{
  "n_head": 5,
  "attn_scale": 0.177,
  "extras": ["local attention windows", "shifted keys", "gated attention", "a norm on each head", "value embeddings", "hashed n-gram embeddings", "a smear gate", "short convolutions", "capped logits"],
  "optimizer": "adamw",
  "lr_head": 0.019,
  "batch_tokens": 16384,
  "doc_mask": true,
  "steps": 6769
}
Each number is 500 + 25 x the weight over its row's rms, rounded and kept within 0 to 999. Layers, rows and columns count from 0. Numbers have three digits each. The size before them is the row's rms in percent of the matrix's.

# up: layer 7 MLP up, 640x160, rms 0.0861, rows 204-285, columns 80-159
# down: layer 7 MLP down (transposed), 640x160, rms 0.0738, rows 204-284, columns 80-159
up204 090:504479466526488449518501492507500494469499521514503501534466450513507509494517464443500492486449492495526507514476510444546466506518464530517505509540451492460525466478477535482540449459478481523513539522524482495519539532478491443488500520
down204 114:491511475501487512510511491514514496527505523541512493504526514504504487497497497494495482499496512502473508515518522521507487478505525476494500499480500501480460493500538478495505494481242493520509524491497492503491513477515469467489512487
up205 112:509478527445509507580484557458518489543496499489513531527492479546512468472454515522532505491510502550481534488496500521550450506501479488491474526537526514495522491499483500470479479478483499475522537509522485495507496502498473461501445509
down205 109:530484532484542528520512503456477516494523519502506523462513505496532476442508516517488528503538538461512479481529486503524513495511441512486533494488493511521534459560499522493527491486464513518513508518489504471493507501488498477535479499
up206 089:506462464438507498517545510514527513488508464488538477486498503472505547490529478497492489467524496481537487521476500504515453532437530519504515499496475532526476501491521486535530522477508488512513475487479471526504467531477508462486481555
down206 085:511495449518489499517476483510546491578524527490480463481515497514494478513468458487469478458549527490517519508504523471500488511542469504519481504507526464543481509534500533484500479506461505541464492440435515529523511500484493518491462485
up207 106:487478487462543491519523526503522509494463519480505459532458458497521475532480487486519528464495487474511475491485529517493514487528456501478487483522526506499510480488477515502503470533479535530515530522502459480494481474541540458497493494
down207 122:526490498488504508496503513513514479516499495494520511511505510505505498448499510505468480495497494493476525506477509499544513466490521457502520514512514514515475505478518499482511483477283503514503514482501506491513494484494500467515502495
up208 105:443467499502521517482489478546528538502542557492506517523468503509520529527498490480484511488514488542508466535454521470499483487521524534514516512500502480463528477502458480475505502505474504459538522508522506493492506484532509507466441503
down208 097:508512475514531514493493470497535449488489521529479555519524549524471490511519522523488501549496481516460493523491478474539500481505517486514545493491462474525525480504485497556500528478457505502459486501458500500524499482510478484428492529
up209 101:436503458475480471488493504552517462486459501517510540504481496462487532453495503474499495476531514490491490442515482490526447512484498511511508523504506512478507480508466479505509551502493504504499508485499515488535504525463464434504462517
down209 104:511483478485500502491459489485491495487499507477509517500514492481540489498475494502519497460491502506537515541523473500491497446489472507523519483469534538511569490536485539481494483520349496473489513486525464515510531462451518513512492502
up210 102:441502478484487454480491516526466510469483484481499482478443527491452486437505544480525467483505514526534478483490515492546470507488492523490515488515494523478494549501492543491512506499486516505493487494527468544503477543513486502509494522
down210 099:527495507542475460459515519504512521460483482460496522516487505459485532489485496465510525487547497515484530519518496504500540516501495505473520540466498508488522509511520519523518533491376465528557521504476501524512521486519543520540461489
up211 096:456523506505515478483492473506535526505512473536477485528467507500475482550541513526516475461493503500470491488505526508507492496504483528536534477508505527531486507464521540517500458502498484529519540538465509494531509522498481517545493488
down211 099:475488512539516505513502528525496547526501501507511499471547500475514510472488484502455523489505487496490491543524464490506508481518488484484484524471512459476532495527515541512491483525412510491444484502528521479452490494484467496500480490
up212 102:486525493521522499506517501502472477543482512515499490478497500559509456513535497508496572456502517499483460435544540529529461481494530496529495515510467511513477513524491484524508508484494505516494469459534484532503471506500559503544458501
down212 109:488500515532482519551521496504514518518523509496488479503490512469465513460491470483494476479499520500514509498527481524491491498520488513510519508507527509504533510567506496549499496529338513507503493547488515508498524506482516525542489527
up213 097:499545469481567504513501537509508506545475527503484470495499521527491470532471570494531510472470444494489502492514512521472486481500525518504475476533533448474472474490495510529492485492503490486514519480512527524528494504517481491505456475
down213 093:526472508514543513478499472523505462501534471451511511517507471517438487496463504489472486508492500523488500480504482506490448462523501530482490537472479531493454515501464495545512473499516506543512474525545513462500493515516491507460517544
up214 105:498427507529533502535523559491492487519524505505523467543460524508495503483492495467517490469498519553513501493501521499526452493482450512536496483528518489503497482494498510539525495496493509507498516491490454507491504520496541518494516488
down214 099:520537493497482528539490520482483495491504466510523479487476528497476465510502518518524519524489476462539469515502486502488505498486490519474486458507473583503494454486504500479429507488397539502539554539509526512497490479511471492542536499
up215 103:497511488509510494468502527509479482500501485544504483470461430482509479513488536481487550473477479477478510462455512470542544489530491518483556479513510489490507526519511452463538525480492512509484470510508479515523512490518524532503502475
down215 107:519517485504503502498537504520487506498500520532523490515497525484528501509487533497527451503484495491484506480515493544521520497499515520504526507460508515501530484519512501498498504467390471532515518482482468528522508481486517542478490509
up216 102:484484484530491497479490445514459488489474489466556488469488509500490520502489470469487512449523497509474503500501509503516559490500473492569507524509521471475480495524496496527521521441513545468521476511484460477498462509530511479498490507
down216 097:510484484514441522518507499459488535527514480486495472548468492419525507489476538481493488485499480464488498517512495509499481467541505574508467479494495448529522463554490526481507446511458460487507483532458466506487506492474486479539469475
up217 096:481485464513511504512518490452493499545516493497489509464507510512488488517499508486524548499491527485511498479540513515472474553528518523535529534510473531473490501473513462544527538511496474519471511492493469517461486558533522499560488501
down217 097:492497515521496508471518490494516485533500498509477478490453525472496478540468493493516519553452494478532510431541481525493521477557522530509493517489492499501515508478489494523518537483397520503491480498486515494500518513495489496497510519
up218 111:437533516486520485501478489490524482499500510535500473535531545503468524519489538501484519501494516549516510473467517496503493512480507516484471515504478526476490509456471510512565494508491485491515500522483491518478498545477503480539459499
down218 098:460491483541470489508517464507526523492515496522514493523505512528497468488499543470451460525534507527503511547515474490474560493494489536529481503489456529508506512508510479498515518532420512507493517490479502503513484446497477504530483487
up219 095:466447470509528511497505512512462522504515475466495480435511481524506469558481527488529545496497480500493520501517482491512500499480503459489508476544523484487498520526510502495539510478494545455480542488511533486486485511552553499495453526
down219 096:475511517521525509490502504465497506476503463497485495485496518487450521498479487512517550503536516494489507505536539520512500506465478510458541523508465499485566515500474506514489507504356520525484482485467519543496498502510502499469473513
up220 100:471491517496491500517507526514507511468530500489461510512506465514465480535478507506519484490448525483492458513459505504534493496514523556541494475528471526500482504487508473444500484502507511509531520487490467521476488472509533498470472487
down220 094:512507492559490539514478483487489479535500524498518495504516515526536521476489491502498481548479466492514498580536516467486489546476505490475502478472502524521484484516477501489506508530394519503475522492521506510522537524496471539463487491
up221 098:508500482532506510482454471534470504527496504517474501521486488444467524482500536480495519468513522471517488474490520537503521525503500525511472545515538494513483479476513511494451521496451541513519517489489497517505471524499548476527533519
down221 116:461481474483508470501468515508507476498490502484505491491506498493501479481509518468536494480499486500477501484472499518496508508509510496528503504517528498466502514500489491491532487488255516504477503483501490479501496522526512480511488483
up222 097:519514456485513476516478518488511513523512471531523488506466519502469498473503500475581524491497519466463546494532511489526521505523526484528495472521483513493462481509522462443518494481464485522530484516449498563485474459505463527549490516
down222 092:537526523481525496515541521459526502512514532499469496526501534486533505531480512503467481522494495519519503510544490480466503501513474502531460544524473500493536534556463471541460501512455471486526537517514509475509487477440447507551477517
up223 097:485524518513489489513500481543493503524496516489544467507515536486487509530523521488528523458509530514510501492500460471496520525502511501516455511533480532506482491511522539487496534519490491530546490534477504536536452558548478502489499542
down223 098:528521498502488531500494504523475437512507530479515489496506484486507475509461484500475456511527502521544479541496499527477494524484510557479521495491461515528477499503444519453529530493391531498542517504486517514531546461490463489485484492
up224 103:475490496507528534475511511547506469513509504522461490493451513499482539510513438485527533471521506552488517528501502460498456480502504513508501488541533482502494497502523530489514533509478496464550490484499469485481537485521548510509504479
down224 101:482440521497427499518484490535485452509476504455472495486487520491505532517498526485512468514541513493506492491465484509538482514499508496524529525515491529473486481504473536484519516503389510502462558521486509505494472474503544513448545504
up225 098:491464528483527494519478488469522488511492525508492486517470420473465479504498491504469494487509501515468501485497544535500555517504506508450453481534495505530486513475536451486504495532463501480533516468505527521517446492480510456472467515
down225 106:509487487525453497508504505513522502482482509505511487486516495510490473532502488494482506486504508510514502492490497516500485526522517494506513528510501522503510505521509499501494524509262493495505507506504511490502509487495518510494486463
up226 095:531477492507469457541499500504508510509509487495512550501493490491502433500482466528513539519520508427480492522518480495501487499484506517501506517518498474474477493485515475475524475485468484512531481471455471549503533505558533491515490529
down226 090:450475516502567511487523523493478514534483519540531500526474495515474479509558501461497501466487499451517478483513498484527517498503476496500490520535490491557528516495484539549487497509470493482467507498483495509510472516493507461537511530
up227 100:476509506463480500535483454481504463511474510473502477457457476506483506494498544531508484485469490496505453489489510493498520504440500510529544497509485542499464470460472498476550466478473482454529512492514478483465477497533513469495476550
down227 101:547475496509449527517508522459491496493487505505492503533488511476516510497511487508497484517486486514504487508487447473485507500464514507532530464509492522510449510507548474530492471512354465492520499541469518472490502505505480556514518478
up228 110:479516471529513486509509492517507434496484535476475513497477532497482516518515514523455510500520552456470451476483493493490510525475507523505451461498507506493508485501495475517563524537485556529515517506505484542494498496537484487505493563
down228 107:505513495495495508505489480544476501521490564478479518543507561493501470512491492481498542484482486551512497476444496492453522524512487555478476511526484547481496534493464525459493513467402477539514490511514532523519513478507508512487526508
up229 105:502495480492502490509487502518510464506511480442485479474506481506458520487523492470514493506536514427493443524531513488491464545493531497489496471551486483516474483493487491464502540506493539482517463481505493532528486582506506454509483515
down229 098:481482492526471461485505482500467513502458517477461502494522543535503483539476512497524511487466510515547537486503513480507489550463482485510495475487507464504470478512474506488555516530375457518508484521496521495512484499511514511528476472
up230 101:533523508460485511499471523519516476528508520462496490519497498467494507483498498478467517489494472493529510476507501458518454499525496554533534490516558446503468502494525545483483497478495531500493504495499475501519476494484473535487475518
down230 090:523467506501505536498543490516450443491500473484445479493548504506481526472491513510504497463485450501474537453497497522536533463525517502521513476444466546536493494493484491482513487513506517479478459501513532533490492496453494468495487529
up231 101:495488459521509482505505490495505504520506477500509529474469435483483540531465505479521469478539516530504509505516509538509498456484470561518496548546502498535497493499506458501510520498488471495509484508570483494493495483513534487501540519
down231 100:544533494506470512508468514508534501491471503497516507575464545452497518511519493493512513498462514505475471535535507462517480477496500484497476485481493500542533476526510556491548477557408529486498501496459543486525498496461538455518511470
up232 099:486523515479509486498472486524449445495497440530490530492493503530504508486490490497461470475498542457513491483492516505492473472476504523538492488538468489519486509489486491463500491493473532496537514476472514514518453489528545525565501500
down232 110:489525457513516481492497538481485479495515536473517477467486517519519496511502485506505451549500463493502498476496481506498506517479499475488506511473490496492448528435533494496508500491360496501517473518512467491526500514505501443512531521
up233 096:502531555535500510480498518498491500483492470451488465537454472502491527475495482509505531454486500511500554473498549479490540486526485478549534539506525491472478484492494484461504543501505540478489501502483486539557540501495512449505463503
down233 087:501527464504485485477498496545510512528470505485496474532527485469513493490473510515490485549460472488525554520532452488478482460512505504513486496508496516457496495529496433512517474487479525506500489500496453484444539486488515506520544461
up234 098:492452465537498548493493497497492494538499508475497512538502531486475494489502485527502480466512533467492489468498531487461511541513498471496486550511510541467524512491533537484464483521502449533445502505518486520492479553518469480500453506
down234 094:506487500516479529469545522477479519438513425482487495495485513538511527499483471477543529492531466497516553509480480478478534486531478476516470531528514490531509469485493493524518495511440513495507467542473459483513493502497462507489453461
up235 104:456538465452492486481499527527500451493529486471539515503519451513469482490486529506487515509507523456483462508484532556529499483491491513534507484515512551508492485490531452484517533525447536504489545535475453506485491540506499531509514493
down235 117:509521511523487495480487531505490518500500532533512510503525457510516486493484512494475486507503502490491499538491516500498502490469526487528493506477519527481490514458498460496485487513270480511503502467489507489493505513498505510484510474
up236 100:464508506477501462475480526518513479525503563500519467493524462493490517524521507479477496437525507483521486519462558506490461522554468519536475493513485513502510469499527480462518543467492490511478521513506479479515537491444516490450511496
down236 093:493516490500502499505542508473505512495488474524470540520550495486515476531493499473497474507492462489534479511533494492520502470486462526502505487456508513490508514521464502512485513505405503500469503450511499507499478494525513499493490494
up237 100:510504510505539498488499491492543539478494541497505506487453482481499491511533488472499519483526484522496469501525524536483509489492514548507510515533499482452512441470516441509536511463495490480515528496485489487471507522487524485480484480
down237 100:521450507474511490522519483515512510513527508496509524495499490445455502498511504484471469544521520571490496494518479474521538493488464474489489490502474509481477527456455512529476548493376491516490456488495540463515467502495479540488516519
up238 103:476476511477491481497496479492497512541503468493477512469497458491467499479467523485576545466539528546478522510444481497542526510472471528507541477504516520527508514486514528496569524484497493509526510517504519540497488481486506462527529474
down238 105:477474485542495513514518527529512481494532468504512484542466507463473541487463478485491475466506495485495496509558511532471479471503479545523495473449467466447462510536530487526494496530421521492503472457548536506493486553492526471541497439
up239 098:525481475469530525526513490495529513536453534510503477503538485487520535478524486445502499495523501518452515483457500477507525518539477493496445509532508533481480493516511548487554502514474530463487472525491447516505486484487566494525482502
down239 106:504478517499500471461490518487524486491485515480501495496480504498494508528519472502513511496498500520507506477529474533522485484517506519492522508495497523500508556495511476530468475500301507522488492485524475471477514529508511506519517492
up240 101:492522498484536489472530520537463487537512516490543506484501477516495523495477500519461555491502528493510486454482485509516509485489522503498556494497471514498484486471521476486478503469492536504487480519498461521568502530485466495479494536
down240 108:508525517450510520504504486528501460476498513470518531533523474467500505484491559520463517452512486469467489538500497514523525487527461495528507528458477511495483485531497456494532495502383506488521519470469550525511487506473455506512564443
up241 096:517486472468508505511459498525508520480518538537455501470504490512515509494538515489520523460471506490480507522432520510465504495570485486506498491521489526483509516477488476483511502512490511492507532521471531515496499476521539486493457514
down241 092:516498495532494473455502513508503486499491522504468511499457565518462528487510461477495464513470469489495487488489505492502494486515512466503471483430525477540494479476537468548507564502491521491545448497493525488502546517498488488495527496
up242 109:491422543502513486495458464555514455477478472549512479471471512540496515480501528518511502520470525512523532486488519528551476533498513517460543512506474522527487500506534458490544483493467465487516534494499501480519511484527503500559515499
down242 118:482545545471507456490507546458503530477513497460454527498506499492496514468523515483470504513514503511482504474498471531557501487506532488508499508520504478488456557456461500522474482495392508494507446470501560507481493539525494516505518503
up243 107:514468525507493478463481508468490488492484494494480490486542504543483492478485543507561492491535533492455494471499511521473502525523497524498511541524480566520460536474553490490531513518482499493491492503489454525506506516527501476476504489
down243 089:502506512486479488543533490490483508488494457486483541502463484521522521495498519497461497506519500483483518518482504519507494458486487493447475493470543491523464470507498494490491512535468515469522516460494530508489459503528516544535536468
up244 102:503490439502515490505496492536441470505490503540516505469465587510457502504496516490448510507499489458523505475504531481556486534494492496570489512496509492505456484476468499504510517480489492503479542526515501492505527502480499507519529488
down244 095:469544487495499532545512519469525495488551489521522528498508475502507480503497529474511492528522527510477504472472492485497469493506470501501515517475492492455506503485482516524466482504391499484489528566515515466547491531478465471475504491
up245 104:450485504515537519526492538515511488487499533496492518512466472526469525536502469527536542475504468478478512507539529494531516477523478518500507525519492502502517486474463540521520441493490531533497504486480464510423472456531464484499438488
down245 101:527492470479513503517484463489512513542486480508497493472490508511526470462487563524478505493506513479507462504455450523477500439486479497467481477520535465441582507509540476456453490536482487514500531483462534493503536509482491486483488522
up246 099:507482493496519487501550486522487525538542457473525553492480483450468494488479537487558510482495487504539495455488532500513456474473498489480526527488510500529463481500494494503539497518499462524530495450529505527535506514479474480510498487
down246 104:524525529498497471536506493532466496494474503467529480514466514503522520542499477505506478509503492520461492457509493512511547520512491535520503495488536501476486559526498507495508532506328473485508486489499517504489502473476474517527510504
up247 099:528511513457522485484473483500479567497490566489510458530464492553485535557496461472479488472484519453514511477491515485495495477507499542473538482521483537515527512490507547494527494485490496475507559513453486527493497490485499488545504510
down247 096:448511514505521488475535501502511479481486472510523499481529473512492533509551463508536504507498481507501486511534509510475465478495466511499542440516462484557581466556503508450507482507435537487509489507488537490466501469478543485498516487
up248 095:467480508484521469492517526494502480520477479481487534496483544479515490488474522452497509496515473490538475536469551469480466519479513507496517529531483495487506486491510470486490493456509525497514468505502491483528459549539529523499483535
down248 083:531478497489482485486511502476456521501484511524482443478513486477466522508491509489489485504527535502544497546495506506536486471458495502483502470467488474469465488470529493519553489491425511474481463438508480517539492535537486519491535487
up249 097:494495504538518487530481475515496501507518532556476481501494526514484488528517499518487532498518502495474501484486561469524549500496454521535496503531529489488439518491487467511525496489490491516494524517526476536499502504495473499549516510
down249 098:496469499513504525493549485490528493478558432477499484481478518464503476516448520508510478479502521522513509520500495478504482516518508489502532511485503488515483465484535517503525540533341524486501510524482483507501524494495496523479484517
up250 111:478470532466551519507504523543498511526477503500473474476459528497495493499515522486513547474500530491543495496495501480540514542470506510547464517499557500495452472514459477498489486533473536527523498496503495501504488549501512479507507520
down250 111:526532510489541478528515506497496506503525498540494493517501539489479505491488515562486510534483527502512508500491552500504459479512544530491497505544497506528480513494492511477513500482340495489510476514488519503470491527521502543519538506
up251 099:514504456472528539475505553491482525510553517517516510516516494479481517494488483472472517482500521487483447524471543487534478492565472499494483534547494506514488502487513505533479487535488488510470533494452457504485463516508500506487462505
down251 106:480473513530460497521534482499528431476482471484475486477506508489524453522530545533515513498453511504488490473536481467514488522468504490519504494521504520534438472487548532454522520480538483475536477526480496509483475512538491493488528492
up252 099:510457493493533517519481509473472474478491476503550490520480462506485486546492457514511539477545515506511521482525523533516529518475487513519495503515547525467508493488516525490514495468493500451483549496527513535502480477533528469512498513
down252 088:493478550492477515481472498502538500506503482504484482494523486475524477465488540518505509487497520521500497535506500518506521459496496514512515487466470469513550525516527472550503484485411519548524517523509470509493498489534527537539533506
up253 092:490498503503503489479499548499534526510508467505508535511481478533516491490450499508525511461540504443505518486503500512546499551536435523501538508519483462481506522508496455465518499460490519475528490476492482523529489499526501524501531520
down253 074:489539521501527512455538472487458560513486548476478476495506511500491490521493529456521510487466521515498457505491456502506509506462528524533502506491477536518489462523514519528475522506439554539542487540489499474503530496522498486542487489
up254 106:493506516514524500490513547564504446513491480474505488520499519542467551478530503518547508503450519469516559441524481485477484511503469504523473455532528504485484497501530467529476532500484511504533514504519504526557487547541523481506489478
down254 103:505499497474517478485476489478525447507508540462510516487482521479492531534497527488492521548480487505508480564540516520483502503512555519482498528456483479489435512511473511461488559487465477476491500492479522560462534527466491515511545522
up255 096:512455466487498472516485496511480493531485514495465455529477492544466476496547489429507539472472525511514498521509509509550513532474473531511539478520483556494512480507486501506507484485470504494519502515477547496481438523515496479507494498
down255 102:516501511508448479502517478527521432493480481478513499462494470498512475508485504495487513506485523489518503507499517516501480498479503515497532478475509499518504490528497469497495488502354487487525515472503506513523536503516561522476500469
up256 100:496483509534512510490495514531521486533509505499471536459513466507483525494494503492520508464490547522471528510528533509496497515504498484453515523552521464473527520483546479523456497492495502486505510523500443500485495535548539458492504513
down256 109:479476531490523461508526474529489513498491526485490476508508472434516489487485522514537527497547517491505513466517495501514534522533457527530521487512509492564516523503503497516520530510343497519501505513505474495536507518525526555532495491
up257 100:474453511519516414476490519517550487462454524504512467486481505527493527445504496494538490486490500487531482541456521496495509538518500524505513564531527514480491491501488488473524461581481466475487510520479494492491476516489495492515463487
down257 087:519463466480533460457516460494491471484457477494537512494450551464512490502543475537463453513505498511500475472520501502551463506471489507480476492477540450499523467492481489547511495516410529469487483505480509509492509481504491501481513550
up258 096:527464496544540467515504480497482546487457513464506489501487503533482523499502489526544515497475519455474511524489520445530493563526510522491489517524497535482471515499513554466493501476478462476505494507466498519525460499500499468505481538
down258 101:524455473509466523503524476505501491445497498469536512492491482495516511516501540486509509488494480486452491489489475479489533520513506505531497476497488492537425505486492542469529508506364504500504519518462479522458495484478494482510537476
up259 096:489498474480510455478501506508522523451520485526488510517498493464492523549491484534471529481490469488451483494493523522534498521495511465497487491508509518496535479503501478458511517532498515525499529535508502507546461516500522453491481506
down259 083:487512512503500474481495520476474503460468494509483493469494499486511493540491501519526522510518491545518484519495494524503482526453481506492484555478481508500517549522523521541494546509401526492458538545516523488497506490500540491501529514
up260 104:526507500461538499439490480526487563563512474493534480509473520520481490548468447493462480486488490517527522488483506513515472473509511564507500495531528469535528494489492484447553491475489473513482542464477492478532505474506507497508466474
down260 097:507473511490520461487486488495489538523526489482506552467488534506540507516489479511530505470520464502464503502507511498484494542520511526502523496450479484519550493477501509513489568542432496515490469512483525496501482497512523528512489487
up261 105:482460521479491515461460489570497506531485515532487525489456529547494513492501536485451493474488492501462482500471502484502488526451532475490498532510490457448503502470550521507495477480472507515464489513512462487534486514511532528471494518
down261 103:531496522489462533498576490488486483462516506473472518521504536497504505511485491496472472482486527519461467485477493504509490514495536511486507543487518502475462464519516488482514516540389549488475519513484487466500524467474469499502497494
up262 094:518514513486474454529460492492481524511480482489488482496515461490500554532507508497505525500514529512487518445472478508520460508504469541510492471509530485477510526521491509502506501452490512511515480520486499514549517485512545443498471497
down262 093:508470498529483512489508534503474492465517461542523480519502496520495503535482503493462498497528475529463505462536480469458482503520518434562551478446467458471516506575473484498475474515461527476523504500502483537470477501487498505522489518
up263 096:447532516470507492507536496496516555488515491499517512513487477545512501487501539483530507491435477517516498525474532489537516511488516500518532505525454464561476500462512500539506535492490500501541521510462493509516498500560489504486491473
down263 086:554498431509494512465464511508496479482463435499527463505513477480503486521500474499466496541548498495523485477520486483453482522504523500477507494504492520479441494529502483509495516493479500484431456547527486507512553481474514532478483480
up264 095:482493479535514518476482526518504514524473542514543464532489531529473491471463526479469516487500534514515460460442503514505439522523488473495517590506518520498501489491512490548559498503488492473458505506460494502498459489462506495460461512
down264 093:503474512562503485452499457509480521481513493526528470497495507521517498516457475530505458510510490497498538478519496496501504505486441515529477520458504466486525540489510474526523513487506525471512485483535505516488501507491512515423504457
up265 096:516496504511534480524497493518495532490477516506512521516467532480487514510550483494488494524500521506482483488442514381522478517487548494486467424513506496479483469482513524483520485455479502464510491518470509492553488496498503487489486555
down265 105:524477473451542488465499472472488447457522481473500520518493511505516520535517507504468517478513453499451502484503455432493473517520493524533463475471463508473463510497490531498516497441562473464511502479517496458472508496438467485487496524
up266 099:499496507456519485469504476506491519509484465499505543555469497490499490561541468488530536470465498511457464501497502527514502492483510533502470456525474471519487494497504456459528483447512477511510497485474516553543494504500487493523529495
down266 089:508546462467512504528528499501504494505511560512509488508505481521507495491477518475486512553505494482510561563551496499468490532465507489484477496501538560504511493545492528474482477511417486473500474495507514491470514479489452538467508519
up267 101:478471500485502481506464508534523499556476506532522473502487502501447520509505505518468516471494509519521521494500486495493533494536495511457518535512483511511445476483544482475497544465487504459512461514486498518519466460519560506486497517
down267 106:514505502451522524542487499481470505475466504466522520507509491498506460533485522475528528500498520508541504530512462526520509512498502469482546505500480520483440485512513482472496523502417515496516541498477533519473465476469513469437522452
up268 101:486477550552483445498473516493482485523557485502511504501503481535512517526474488502527530471451522476495501451470506505535539531520491477485482513529484486500472513513515517514506504497468508538501460561454502544485507502526474482526479482
down268 096:499476476513475547510511498531486485479515525514515549505511480469528484492467538502507484546474478516512527527499443525469490504453499517503537486529524512513482491533478481477502504494391487482501481465450546525480495490511499528493557540
up269 091:480500486497588564460527564525472513493489508481533464531505517505521507479486484504473479482493484477511510432475492509520468507502518501534477492502489505515494513471502498512483484520485536520473471500480503505506510500451463481528464524
down269 100:472516477501445487537480480507520486520514486519499458498495538489467489495497536529499506511507521469514511515468572506533537509510494484476552521509496537476503506517522463477531511484525479485495520495513506486503527489520523528555502427
up270 099:477497493502514473497510452476508484533447495511482521507461456523529509511491482455546503454474498488501503420526517516540498501476476482519509502487465453504477524540464511500535526516495516453536491485479494521500546571491493479520541484
down270 106:486516526499495482534514505497513510470495517501560490560499481470467503485462468515498486519467470485482498529509516508505491490484482494486500493447489470470513497500502531479466559513370486493500511549461553471519531482483506523541555511
up271 101:510530461497528456482490487521515534487521497478540456524488504543460492496498541485467537504519480458503495515506558505526458493499525504522511519507528533498518519476499491477517511507491512486551543467500497534502495475516510504503474493
down271 091:468531534510491509497505543494459520520533437547506504511498534500546486513456494547517492470460505556504474489487509511489548496559526482499489517503471516495557495485525519487514482480452495498479483518538478472482449506503459493509527457
up272 095:483500493501513525488530499496485462511477491521496500482503534460472494508522494549557477500493538504473481487486549484520513560515491504549482519529525539531480496486471459485473522474494478515462494499500462490525428476510533455537498482
down272 091:473540555546526496488519523456472511490537504487493506485485513480535481544470508540516489534495498482532541507478529501462526470512450487505478514500518492488507482508496532522478471507392491525509523517485477490490515479528531525512499494
up273 097:468454475476476473495528492495483510507498535488517499447529515516497506532541461521508485500465520489514475517520509491507520526476479502513543525525531548545510490485539489536499511465487529548508529508455490556498471507460463472481473499
down273 092:482478554461480514507488489476488547494536486532508501501466476501511478513479472487477514511530518507514499495461504515478511494518499509500491473487482523545520494529489503468494516502425492474498517522469456509491512518482446472517532517
up274 086:476499480480515458477505486544505477508543466471488526475521500499479508480490510470482526503475521472514476496470518506461505482498466515491541536507468533465522472482540518534520534534446505451527514566474482477494516543520503502475479509
down274 109:485507485481478513507519519500510486504506498509507503479511492494510485486465490503483495507481497507490503503498517513493511499511498482507512500503498516502493528512495490501504514514220479495507481491514490504486507491506507493505490497
up275 114:501480509474489433503417503497498487479526501534520512503492519485486489512543519460536502492450512485486475498506525463524549509487515507506511501516493470487514524485544533519482500520502510491483482469509454498436519499538548476506505476
down275 119:507456531495446464509473491513488456531491516500491507493447518500495466511488516496543493491488510512514489474538512533506537487486507531525522501504523488527468491554509481537499530492506504506520521500507473523509527514540564506533523467
up276 108:501527489500498525530455487516465509499507496486444485481482520566527529532499536490506504506510540536503484483472486477553495509541481548507485515506522506488514452463543521536518493486478458504525454508484508499508486479554479454495484502
down276 110:530477488467488510537536507513436498477486516525503513526507489498495505535470521513523490511554487491497540512515472497496513507526535460498494490521486446515522470534465515492504485494424459483501501506524546522525507504486535493462541521
up277 094:492487503442496507470472494527462535490534508510524523509488518501499551432511500506506504485478507464496475446494511500560489505471485494475588490483470501522502518487511479491522509548480466466539559489516449528533481515522482499505497502
down277 109:504463491511514523516563514522488501488488531494495498554510493477512470521482495508478498520527478498491511453528487501528501482516487503524490499475494499478492509499532471495487463494308475482494521485497511517521498497510482500507509519
up278 100:489498522517507502494481494521518508544519497488523493541510497485499507434542537514522511485464490502529486512518493479501535512515540488513490513511493485463438487485502536557507494547480538471484490503505486513471506490512484474511498509
down278 083:547538496483503538481490516506476492484484523497498503515452516508498501549539505496467520519516480510493513489531496504499511538515505448486476529489499501518485457493450498519471550525505465489482512541547521486538460459458538505463479541
up279 095:502491470468502485453499521543483474513510518485473486507532510477493502490537500497505476482499532513468471471474556503484501527489517520482493450510563541465496501483491495454468490527490486499521532492521471479512468496492535491508511508
down279 089:472478530504505479508473502489482519509514491508504509490477535496541502465467514497491543505501502485520502503515483516464531499516495516472530520499475446504542502528538487524458468542429527513515484481464492518533470539514547507525470483
up280 102:470492509503493536480538482493504514498540538494496489474519475540520520557506500502516493485449483486496490522440539494513501523496514522515503490553556492465508483465513480487517491484499525487513477508484496538517500514573473461485504539
down280 105:516566509503480507498541493486539559497509514513479489465488499508479536474477521455513488539524474505496541498445500511541494531518477422499507484502484506509447532530488492492540472468408499523548483504493546485512475509498451518505493517
up281 101:543472490440509508511501505493471477487482505476507472500489574484511523516535479477531476488507539461546468524515534490482502451456527494499494471517500492492520527487545483495500454515475516448534502526450466518491467474524504480511493509
down281 109:495505497490505511512492511484504486529505503493493471506506482487502514476503492530482490492498486473479480487495487528520508487508507501515519490499505503510514510488490489499490526481245511499508500485493499497486523497485523506509500499
up282 106:527477464479494500451484454488498522500538486489491509524513536540455502508501480511534521463470528508485533520476486484539519468491485525512517499525524474526498497489502467524539490528485543508469582552483446524463517523516443513499492508
down282 107:499498515492503482528542527498500528476505498525501494449493474510514528520487481482490549520506503474485531535504491507452523502490488459486501516480499510494535476492501518521508517518335503541505469508482510497477513508528494501485522484
up283 104:522506472508518522534489521501493467451538517532474509448533551468453516484488466513535532477523534524484511445483533480548511484520499520521531507527504526485501472512498520468553527494488522502489539515509507517472499525512533499503510471
down283 100:511497496520512488508499510516509465517497486497490537473473518462501469508494505525554494527479522481492522508482450522501499479474517487542488472459514477501488512522512536513496449514382523481483491506471503513474512477462490527502487467
up284 109:511473515487512498536520498506509514529489527520497481524447539515489465477511484478521469500514495513537468483489491520479525507511544532510490516537475546494444517486479495521507532494502526554515531487511505523503484528484528467471466545
down284 105:518495502564495501522499479497490511525505541486524473521517534477476535495515452467495539484520466533477457484527506526495511524498486509504509547452503494478469527475482492504478526471414489512475511515529514543515544509473500518451500516
up285 098:523495489472522519501514516495500491477486518483507492465429534498496518521557532526522546500514522464477441490537525492504513494503460526495481490495483517485526437521514448479510499490510515482496542476498482496498497518477493467479480473